Weights of a small transformer language model.
Size: 21 layers, 19.4M parameters.
Architecture: LayerNorm before each block, learned positions, biases, tied embeddings.
Training: a variant of Muon for these matrices, 11893 steps.
Each number is 50 + 10 x the weight over its row's rms, rounded and kept within 0 to 99. Layers, rows and columns count from 0. The size before them is the row's rms in percent of the matrix's.

# layer 6 MLP down (transposed), 1280x256, rms 0.11, rows 194-219, columns 64-127
103:52 63 57 39 52 50 57 58 30 59 43 74 61 33 43 61 50 59 58 42 52 39 68 48 43 46 36 59 57 43 50 51 63 51 61 65 55 51 41 50 54 51 48 46 43 64 53 49 42 52 37 33 53 41 41 51 49 34 28 41 34 59 41 19
099:60 48 34 39 67 46 42 61 61 53 64 44 34 67 63 44 69 48 48 64 57 38 49 67 43 46 53 44 59 57 50 49 46 44 58 49 36 43 45 41 62 39 60 36 38 56 44 50 31 70 48 56 58 47 53 36 46 61 61 78 55 43 58 54
093:63 60 51 52 69 49 53 44 44 35 57 41 61 19 35 60 49 44 50 51 44 44 45 48 57 40 39 32 69 60 49 48 67 48 35 52 47 31 48 51 45 32 38 49 30 34 59 62 35 67 57 67 59 48 48 40 53 56 45 40 50 40 40 78
093:54 57 41 50 42 66 48 62 45 50 47 52 45 60 59 56 49 49 63 61 54 48 64 62 55 38 50 57 31 57 43 42 67 60 48 59 54 48 38 55 63 58 60 40 34 64 24 51 52 52 53 46 51 49 44 49 62 55 49 50 32 47 51 30
086:41 54 50 39 77 62 60 71 60 33 39 54 52 41 67 48 40 46 45 51 51 59 57 56 24 58 47 38 46 48 72 72 53 57 50 54 52 48 30 47 38 57 37 27 53 59 33 66 35 59 48 60 45 63 42 51 61 36 58 37 61 79 38 44
098:51 56 58 67 48 57 49 56 40 34 63 45 46 47 74 36 46 40 51 34 57 65 39 35 35 34 44 67 53 69 43 54 44 50 40 40 44 76 51 55 59 61 43 64 29 37 49 46 51 48 63 43 47 44 50 60 50 45 32 59 50 71 56 56
087:41 56 45 58 52 58 48 50 46 41 37 44 49 43 55 41 51 66 45 35 51 47 62 64 51 60 54 62 65 55 54 55 48 40 42 41 50 66 47 69 45 50 48 66 52 39 57 39 37 43 35 58 65 57 36 41 49 41 45 26 35 51 65 66
088:56 31 59 47 64 48 34 42 37 47 57 73 68 72 45 43 41 49 57 61 52 42 48 52 41 48 49 50 47 43 56 32 68 45 61 37 46 42 50 51 57 75 47 48 55 45 59 36 57 49 45 36 62 49 49 44 51 55 59 47 45 48 31 36
092:55 64 43 48 78 55 38 36 49 40 57 41 77 38 38 47 25 50 56 66 42 58 49 42 66 43 57 46 58 36 41 44 43 40 44 60 49 48 57 40 40 65 53 52 66 52 55 45 38 43 55 52 30 42 51 33 30 56 52 41 36 47 62 62
104:39 45 48 45 61 51 58 59 48 42 67 40 34 50 60 46 64 41 48 71 29 50 41 61 46 42 74 71 50 57 54 53 49 62 45 42 59 57 47 39 58 51 50 50 49 40 50 54 46 64 43 51 57 61 46 64 62 60 35 43 37 57 64 60
087:48 50 51 57 46 40 43 29 51 50 31 41 63 49 37 34 42 47 45 54 55 58 57 66 46 57 55 56 49 50 46 51 60 58 48 41 47 52 30 53 58 60 51 65 39 48 34 39 55 45 41 58 63 58 56 42 42 38 56 65 28 41 67 30
094:57 58 46 41 47 50 49 48 45 43 46 54 43 67 36 50 45 51 56 34 38 37 41 51 44 48 53 46 46 70 50 52 47 56 46 57 62 43 63 57 46 52 45 44 39 52 46 47 50 56 56 68 50 37 42 56 56 43 49 42 38 46 41 38
095:39 49 56 37 40 66 55 61 51 56 47 47 49 47 49 59 37 44 58 59 46 49 55 49 46 50 28 46 43 52 60 53 58 37 57 48 55 62 62 58 46 28 25 55 32 47 37 68 40 35 46 68 62 42 50 43 48 71 54 49 43 52 45 40
093:47 49 33 34 51 66 35 41 54 64 50 48 45 44 43 60 70 46 49 50 56 46 61 46 44 45 49 59 75 38 46 60 60 66 49 66 48 43 54 57 57 47 52 46 56 49 32 45 49 32 40 45 60 44 70 67 40 62 55 46 48 59 53 54
101:33 49 49 65 60 49 47 58 40 38 33 45 68 68 43 41 49 18 39 61 52 51 51 54 48 33 39 52 66 45 55 52 46 57 56 42 51 45 33 40 40 49 51 31 56 52 53 55 49 63 51 43 44 54 46 50 64 62 35 43 61 64 41 53
097:54 38 64 44 39 60 57 43 36 64 52 59 67 44 55 47 52 43 48 38 65 57 52 53 44 50 72 48 51 47 54 47 58 50 53 49 47 36 40 50 46 52 36 60 49 48 45 41 53 36 45 60 53 76 43 62 53 53 34 41 34 55 40 62
101:71 56 57 42 48 52 55 60 62 40 65 39 35 29 52 40 59 52 64 41 33 52 46 47 38 42 43 60 54 47 54 60 65 49 60 48 39 50 46 47 66 55 64 50 65 60 41 52 44 44 49 57 59 35 31 61 59 47 35 56 53 51 51 60
100:60 48 45 51 46 50 38 42 39 63 39 47 57 48 42 56 45 46 56 52 30 54 44 55 48 46 55 49 48 60 47 69 58 45 66 57 55 47 55 46 48 55 49 40 46 48 37 48 39 27 53 39 61 34 59 43 56 52 67 48 66 55 51 42
093:40 53 46 46 53 48 63 42 39 54 40 48 59 45 53 47 48 51 56 60 39 41 34 53 48 53 53 52 61 31 40 42 65 70 61 46 81 59 46 70 52 23 55 56 40 62 55 51 34 51 60 53 31 66 41 48 38 10 54 66 48 47 38 61
097:59 49 51 65 73 43 39 52 53 33 49 53 55 43 43 43 24 51 64 48 36 53 51 58 35 58 45 63 51 52 62 50 53 51 43 39 67 47 51 39 47 44 28 52 65 64 41 70 37 45 31 60 52 45 38 51 51 44 46 38 53 43 48 36
114:46 47 63 47 46 32 41 57 51 57 59 41 63 54 39 38 50 50 52 61 25 51 54 44 38 48 45 41 42 30 47 41 39 59 36 42 45 56 68 54 52 42 53 42 50 48 42 59 52 36 67 56 29 50 57 61 51 38 46 54 41 58 73 38
105:48 37 65 63 47 44 54 44 58 48 55 61 42 52 38 43 50 50 52 50 61 44 55 31 52 55 39 45 59 55 48 71 55 28 33 57 43 55 54 44 44 44 51 65 64 69 61 66 71 49 61 64 34 69 30 49 59 59 33 35 61 56 42 52
114:68 28 64 52 50 61 60 42 60 59 45 47 43 53 52 49 50 51 37 56 59 53 49 56 47 42 47 63 40 46 33 52 61 35 60 36 46 53 56 48 40 57 49 59 50 38 17 36 65 42 41 38 62 50 45 43 40 52 60 44 56 48 49 52
092:48 47 54 52 50 70 47 62 47 48 48 53 70 44 60 43 53 39 59 48 49 40 50 62 60 59 57 51 55 51 77 54 46 57 46 39 57 73 33 49 62 62 55 38 42 51 36 48 43 42 38 51 52 46 45 61 43 49 40 51 60 55 30 50
095:52 46 46 67 44 49 34 39 53 53 55 38 53 63 58 26 57 59 50 44 42 41 37 76 54 73 68 51 47 23 43 48 36 59 53 55 40 52 56 45 46 43 40 60 32 46 52 40 59 50 44 36 44 58 48 56 42 59 40 47 59 60 51 39
095:39 50 44 45 44 50 58 58 14 60 47 57 58 70 52 53 38 44 57 73 47 46 37 50 51 38 55 64 35 43 64 72 27 52 50 43 72 47 46 52 51 77 58 72 69 47 49 52 52 57 53 59 57 67 41 44 53 35 33 61 36 49 37 68
# layer 6 MLP up, 1280x256, rms 0.245, rows 195-219, columns 64-127
098:58 44 41 49 59 55 48 50 57 52 44 52 70 37 68 49 55 55 52 46 44 54 67 44 39 55 46 53 33 21 50 52 39 61 53 48 36 24 61 44 44 54 55 69 47 46 47 39 59 39 40 52 58 43 46 41 69 52 34 38 60 45 60 57
092:47 44 47 54 53 50 63 37 43 57 42 77 29 58 59 46 67 52 38 52 58 51 57 57 30 45 53 59 67 45 57 39 45 57 56 45 50 38 55 36 35 53 54 24 56 48 52 58 38 58 44 51 60 56 49 53 44 64 51 47 57 37 58 49
085:50 44 54 51 51 32 46 47 36 57 41 49 49 43 45 32 64 54 49 44 45 49 49 48 54 49 52 43 51 55 59 56 48 41 67 65 41 38 45 43 49 36 34 47 64 41 70 57 41 53 53 58 52 52 36 40 46 58 57 46 48 51 52 45
093:64 22 52 44 44 59 40 50 50 44 53 49 38 55 61 69 60 55 58 36 57 56 61 46 42 49 73 51 59 47 45 61 61 30 62 58 40 50 45 59 52 45 51 36 64 49 50 39 51 46 65 51 45 43 44 57 41 66 50 61 31 53 40 39
098:50 41 40 33 55 52 45 39 62 68 50 53 38 44 63 52 62 49 58 48 48 38 62 33 46 57 62 52 56 35 59 67 45 48 54 51 36 41 28 38 51 39 50 66 50 49 47 40 68 58 45 52 52 55 38 51 59 63 55 70 54 53 40 53
096:55 48 50 44 35 40 60 55 46 32 60 45 46 39 35 61 79 45 57 56 55 48 41 53 57 45 47 36 51 41 60 62 39 55 66 68 57 47 49 62 30 63 46 46 62 54 54 53 40 51 46 42 56 57 66 60 59 41 68 37 71 52 35 49
101:47 27 67 51 49 67 32 35 51 66 64 30 34 43 46 36 46 48 50 46 43 45 51 43 57 71 50 42 45 41 57 56 50 37 66 51 34 59 61 52 48 66 56 42 52 53 59 61 51 49 33 37 56 60 48 33 33 43 65 48 49 48 43 53
095:50 33 51 46 45 54 69 45 52 68 34 76 53 50 46 47 55 46 43 31 69 44 41 58 48 57 57 49 50 31 40 46 55 56 50 60 61 62 60 55 29 31 55 42 52 48 36 53 56 64 49 55 59 61 42 56 50 41 52 42 44 52 61 41
102:50 51 46 48 43 44 72 51 68 49 46 57 31 43 52 39 67 57 48 54 65 64 44 57 51 62 37 53 60 51 60 44 40 58 51 37 43 44 27 49 67 38 57 37 49 57 57 52 59 53 31 39 27 65 37 16 41 47 60 39 46 39 57 44
089:40 40 39 69 54 45 55 40 34 56 49 54 48 62 66 79 53 56 49 47 53 51 62 52 44 56 28 60 70 39 44 53 48 36 47 61 63 53 46 37 45 58 55 45 59 65 52 60 37 41 56 58 42 46 53 58 49 67 57 52 74 60 52 53
101:64 44 44 54 52 51 48 58 41 59 39 56 35 40 67 67 38 53 47 61 62 46 47 55 48 63 59 56 49 49 44 41 65 56 34 41 41 54 43 41 37 58 61 20 58 49 40 45 58 45 35 27 60 61 37 39 63 67 62 43 68 43 39 39
098:52 47 38 48 70 53 55 39 65 49 36 44 50 73 65 38 53 70 57 58 58 53 49 50 41 41 73 42 44 46 48 64 42 60 61 35 43 49 46 55 50 64 56 43 47 58 58 44 38 52 34 49 54 41 49 36 52 57 44 60 55 27 57 30
099:49 45 49 49 52 39 45 51 44 55 47 46 62 38 55 52 53 52 59 57 43 50 53 42 66 42 56 34 50 65 23 52 30 41 67 37 40 32 55 64 62 42 53 36 50 66 66 36 59 47 46 56 48 45 58 31 55 53 53 51 46 51 50 58
102:53 49 37 57 47 35 51 43 49 43 45 31 52 56 71 51 59 58 60 52 39 46 65 42 58 31 43 32 41 50 60 56 49 55 62 29 59 37 53 38 57 41 56 67 45 40 50 70 55 60 63 46 48 39 41 50 58 56 53 55 52 53 50 49
096:53 48 71 49 61 66 65 60 51 55 54 36 38 33 55 45 39 57 46 42 66 43 40 55 56 54 54 48 55 29 53 50 46 27 79 48 57 46 46 43 71 45 44 58 45 36 67 66 56 47 53 54 50 46 43 54 59 60 49 53 44 57 45 52
096:45 59 51 47 42 56 54 47 62 64 66 54 58 55 46 43 48 50 35 36 71 51 65 55 32 48 52 67 66 47 42 45 44 48 36 54 54 44 46 78 62 59 67 48 50 51 36 48 57 55 54 56 44 40 72 33 38 41 70 30 54 44 46 49
106:58 43 27 44 37 61 56 63 65 49 39 50 41 52 63 55 66 45 51 46 54 41 59 52 43 56 53 58 22 47 35 55 33 67 44 38 53 64 35 38 66 58 50 53 48 52 35 54 51 56 44 45 56 68 58 49 50 48 41 53 52 56 35 58
102:57 60 58 43 46 54 34 36 65 62 65 49 26 29 40 49 48 41 47 55 46 55 53 34 60 42 53 51 46 57 55 48 43 44 51 60 57 39 42 31 55 46 48 57 49 45 71 54 45 53 69 39 58 42 43 62 51 60 61 39 40 45 50 54
094:45 34 51 47 59 36 52 46 30 46 59 55 45 55 51 54 55 36 57 55 37 47 42 35 37 62 55 43 66 47 55 55 32 60 35 48 36 46 53 40 48 48 72 53 41 56 52 54 38 70 39 35 38 63 48 34 43 42 45 55 41 46 59 49
112:49 56 53 58 50 35 63 52 50 36 41 46 66 51 43 50 41 48 41 56 45 37 53 32 50 58 48 51 48 36 42 45 42 57 63 50 38 50 56 52 57 32 40 56 52 42 35 47 47 59 43 53 43 47 39 57 61 67 46 70 58 49 41 51
103:45 64 45 46 48 56 53 51 53 66 52 45 36 43 53 62 49 47 43 72 52 37 62 37 50 55 59 51 61 48 35 42 58 33 62 56 48 47 48 38 29 47 52 38 54 41 51 57 49 61 48 49 44 46 54 36 38 54 47 51 42 44 44 45
112:48 56 51 46 56 43 38 42 48 39 67 56 56 44 47 56 56 65 36 45 61 44 52 51 43 57 61 36 52 50 34 47 57 33 40 44 44 59 74 69 34 35 50 51 43 43 49 58 31 66 32 39 43 37 43 58 65 47 66 47 56 66 52 49
098:61 32 67 51 60 55 42 63 50 37 43 58 47 45 49 43 50 54 56 76 62 62 68 54 46 37 58 23 49 49 52 52 50 50 55 49 56 44 52 48 51 33 54 52 66 63 32 56 35 33 43 59 59 52 53 47 51 63 45 57 57 49 39 52
096:74 68 64 57 57 38 54 37 46 38 45 44 53 38 47 55 33 54 52 40 45 52 52 41 56 56 51 43 38 57 69 49 47 47 62 72 44 50 52 44 60 55 65 67 35 39 49 47 46 36 38 37 68 49 42 62 72 76 58 64 54 65 68 48
097:57 63 37 37 36 58 59 58 39 53 76 37 50 43 46 60 45 37 51 52 45 60 43 62 43 63 30 55 44 56 45 55 44 52 56 55 46 54 66 69 38 36 50 53 55 51 67 56 49 62 50 45 39 62 37 46 60 39 49 45 57 57 44 43